Weights of a small GPT-style language model, trained from scratch on English Wikipedia.
Size: vocabulary 4096, 44.6M parameters.
Architecture: LayerNorm before each block, learned positions, biases.
Training: a variant of SOAP for these matrices, 360M tokens, 3033 steps.
Each number is 500 + 25 x the weight over its row's rms, rounded and kept within 0 to 999. Layers, rows and columns count from 0. Numbers have three digits each. The size before them is the row's rms in percent of the matrix's.

# down: layer 9 MLP down (transposed), 1536x384, rms 0.0757, rows 1510-1535, columns 288-335
# up: layer 9 MLP up, 1536x384, rms 0.0845, rows 1511-1535, columns 288-335
down1510 099:515478513483543496523534527524466485509517510457498474469500516511515478469476536500508486502538478509484515478495516489503537459478442500573502
up1511 098:449525506533506465524508510520580508488472512554531491455431506506484510507511502508492489449457475513454508495498514496473504524510511506525500
down1511 101:470516518546497513491491518520506548509483491547476528486490499518488547524511511494502512547492521460495479529485562467498533478485514499499506
up1512 103:521541440478448528536509526515474510477483536475531524502475521510503504571505495514513467486504512454435517521511478501532458494445518522512538
down1512 105:521560458473503503496512570471483456479495508506511538580512449497553525520513492502543497464513544497522505500503531516484517454481538460506500
up1513 098:483468494475497485524512530485517501474486570503546472488504469486505506512510497490472499437484513514507498461481526504527499450543499479482484
down1513 095:517477491544516461502499542508481474488496486501555520524522491489464448505475477526524499454482513488479519477471478482472456548492498490486527
up1514 100:472512475452519486509532505496492506513488489469477487486471541546501473487523476507498485523490492488476504532494472518489493456474415513529493
down1514 106:482514488488525449543493506472498499497518468465483524494514505511533525485476487515491502512506456507489530479473517494489496517493496465506496
up1515 106:527487438535477518482502482460500513503476487508539537475500517532492500506528444516515517506511559488483446456508498511497437509501495534534552
down1515 102:507486508505543526495532464544505525514519477475531497453523496467501518498511498459507491534497496505526525524482477474516518460499515502513474
up1516 098:495488453498493441505485468512487484473538523494510498504537538526494469538497513490541524459495553507497481568513518453478493481493545471513525
down1516 099:506459532494465512499498499460496498521501477492501488483485537535475503507466505547467496502519552495508497494497518489526478501476545499493522
up1517 096:512498443522503513475565528516497530467511493520506487505525531503530498464501524467491478488457468480505500499508461471512530489530506496508470
down1517 094:485528459458507483487486533471539512502497511535482484497556517459457509537491510486513508475539477482476502479497479512454481492496506515501524
up1518 098:460542509515537508491522481496471491549549520493516486542539461538506504495462517515515508504514476519503522502471496527524500505531511520498568
down1518 108:529483489512506504529498517525499480501469521504460462509442485484472548489468490540499462497502491530512525474527531478493525513483467536479480
up1519 107:540515462492506497504441519515523474498497499457494531525487509542453497508531500477521467474502525490499488523494522495546475530462470476500517
down1519 102:471510541503474503486500491504525467496486514538440495466468489548494467486486494466486468521498535467460498517508544468478496495508451488523531
up1520 101:482522492509476488484510488543531538477501523511505485518486541477451480534433565476460496498489481508486520488515502478463533513467534519525578
down1520 095:446488498509504524489505498489488521506530500504507530452514495475494506476504513498505519553514533470504496482496506485513546495486465477527474
up1521 097:505539505488495524504482491509518483481511526466535522526503447472468500517505497490499476495525503479509516499485523478503501491526525522522426
down1521 094:497518486489511497504498499477459529524490503474507508505461492507561513535534543535509441500464508471534513527511500483474489494524472480516481
up1522 100:488552501483531502453497527506505512514509516509499471516486476474524505486521535460540536503503472469504516507510486526487530516519509475477474
down1522 096:505509487489507503461489478481486508519462488511510485520507502496516471476510521534487521486516527465513520537471492524496496522495511444489478
up1523 097:440515499507525519497485496486511523452510494428510466478521482579451545464492510477518477458521531512473526520508507477524480500526507474488474
down1523 104:482509485458476524444495509490474502531553440484476502503525463476483499525511490496497493501494478520522457450529487512532508502528510501548500
up1524 105:527500524493491515492519488530483504479508469497483532442487481476494513519489533492499521481522490481495478555491477544493504498482494493517530
down1524 109:486473537471476479487502500465497481522507535522520522505525492475527480501486447504444465490463501458505492484497465450469492527510472487513492
up1525 101:511487523522503519500499526475522483515514524509482531507482544509524506494516495488484524451496507522518526422463499537525526497510500509469479
down1525 101:512523500456516498471519533471494499494520518456504489463464503502512526429485553557530489524521521491498516490506484535478463501492523578505508
up1526 104:498498524495526497467530504549492482491522472528457548505483461522449509478496495525527514487488464521522462519520493473457509509482495462542513
down1526 103:503481529484478500478475519528446531530491478476505543496499498521529521503491526482522496484472523492475500522520509510476507509509454523510503
up1527 108:488483498459473492484516507481510482404497507474504468490428518529498522517506497503550499472468524501510503493485541495505507486483486486509524
down1527 103:546503515503499498529494471469470508514490467508497460496502485520526520528500509549463530486526536522531511462526559472524525465457515466527553
up1528 105:511523506503477486473511521476502560531514516524534489502529517487494520493510483499535512490486569483483491517532493524548521503475501452523519
down1528 108:498490483475510501523523508477480481487482509497505559533523525472495527532526476490493500479476457499531511530475505497459523441541525491501509
up1529 103:492526471554513430491510502495514462510536487519482487554475498475508491512507521520510517467506465482489509502504494483516469520530516493471500
down1529 108:468478458521566498498519504460536490525478529483537500469462498510516466520518498419474503510477533501459516514524495508514466529476465527499505
up1530 099:489471482458484492530469455492494513498503462500522469470501481506520472518540490475487548529486457474466463476525461515469497523489507477471523
down1530 100:539511538497473526505553538504501551518511503494510485498477496499446477497507472540508507531493464512483483501440493488473492495531469490526513
up1531 106:502523496470475474504522490537476491516455547501465507535489455475482508472493485492449457470505509475550475472490462511514510491460546476475486
down1531 104:493492525550481535477532476492486511529506466480464497504430437497503470470510515471492506512505507493517476490512517463485497546512509468490492
up1532 104:513498518454471515478492506505517498492517539472535461533531491507507484492539502471543453497493463497482493503506531499495493497535496482509494
down1532 106:513521478461504498460499491477490532504506500480532510484529492557481475504505515498522462490460517512498443453499522479523480477481513506517515
up1533 095:520527450488542517497528516513527502468514491511531471467492557537457465481519508509518512491463495477489488511541511512495528473505494501502479
down1533 099:519497494458505501522481471466483495461553508537522539470486493493499486527486503495505467501490486461504492484462484521474514523468480466489473
up1534 091:520525537533530497533528477514516496511488475508509449496505495542495489528478516489510428466516467572473522492475468495503528507492534472497472
down1534 090:458519477531503496525504486486513519494464463517513497461526510539451529516485505493508536518452493521533550547523472562513512502510543521489477
up1535 090:509481519495517502550531514471512479516451473547514483538502504504487495511499501515529509481488498497502466479511476516486502479527502496490479
down1535 096:539499490481498510502492458502490489511516543508522496516524509520515484535512522528482487493473558443479487508470506518495467523505530510544458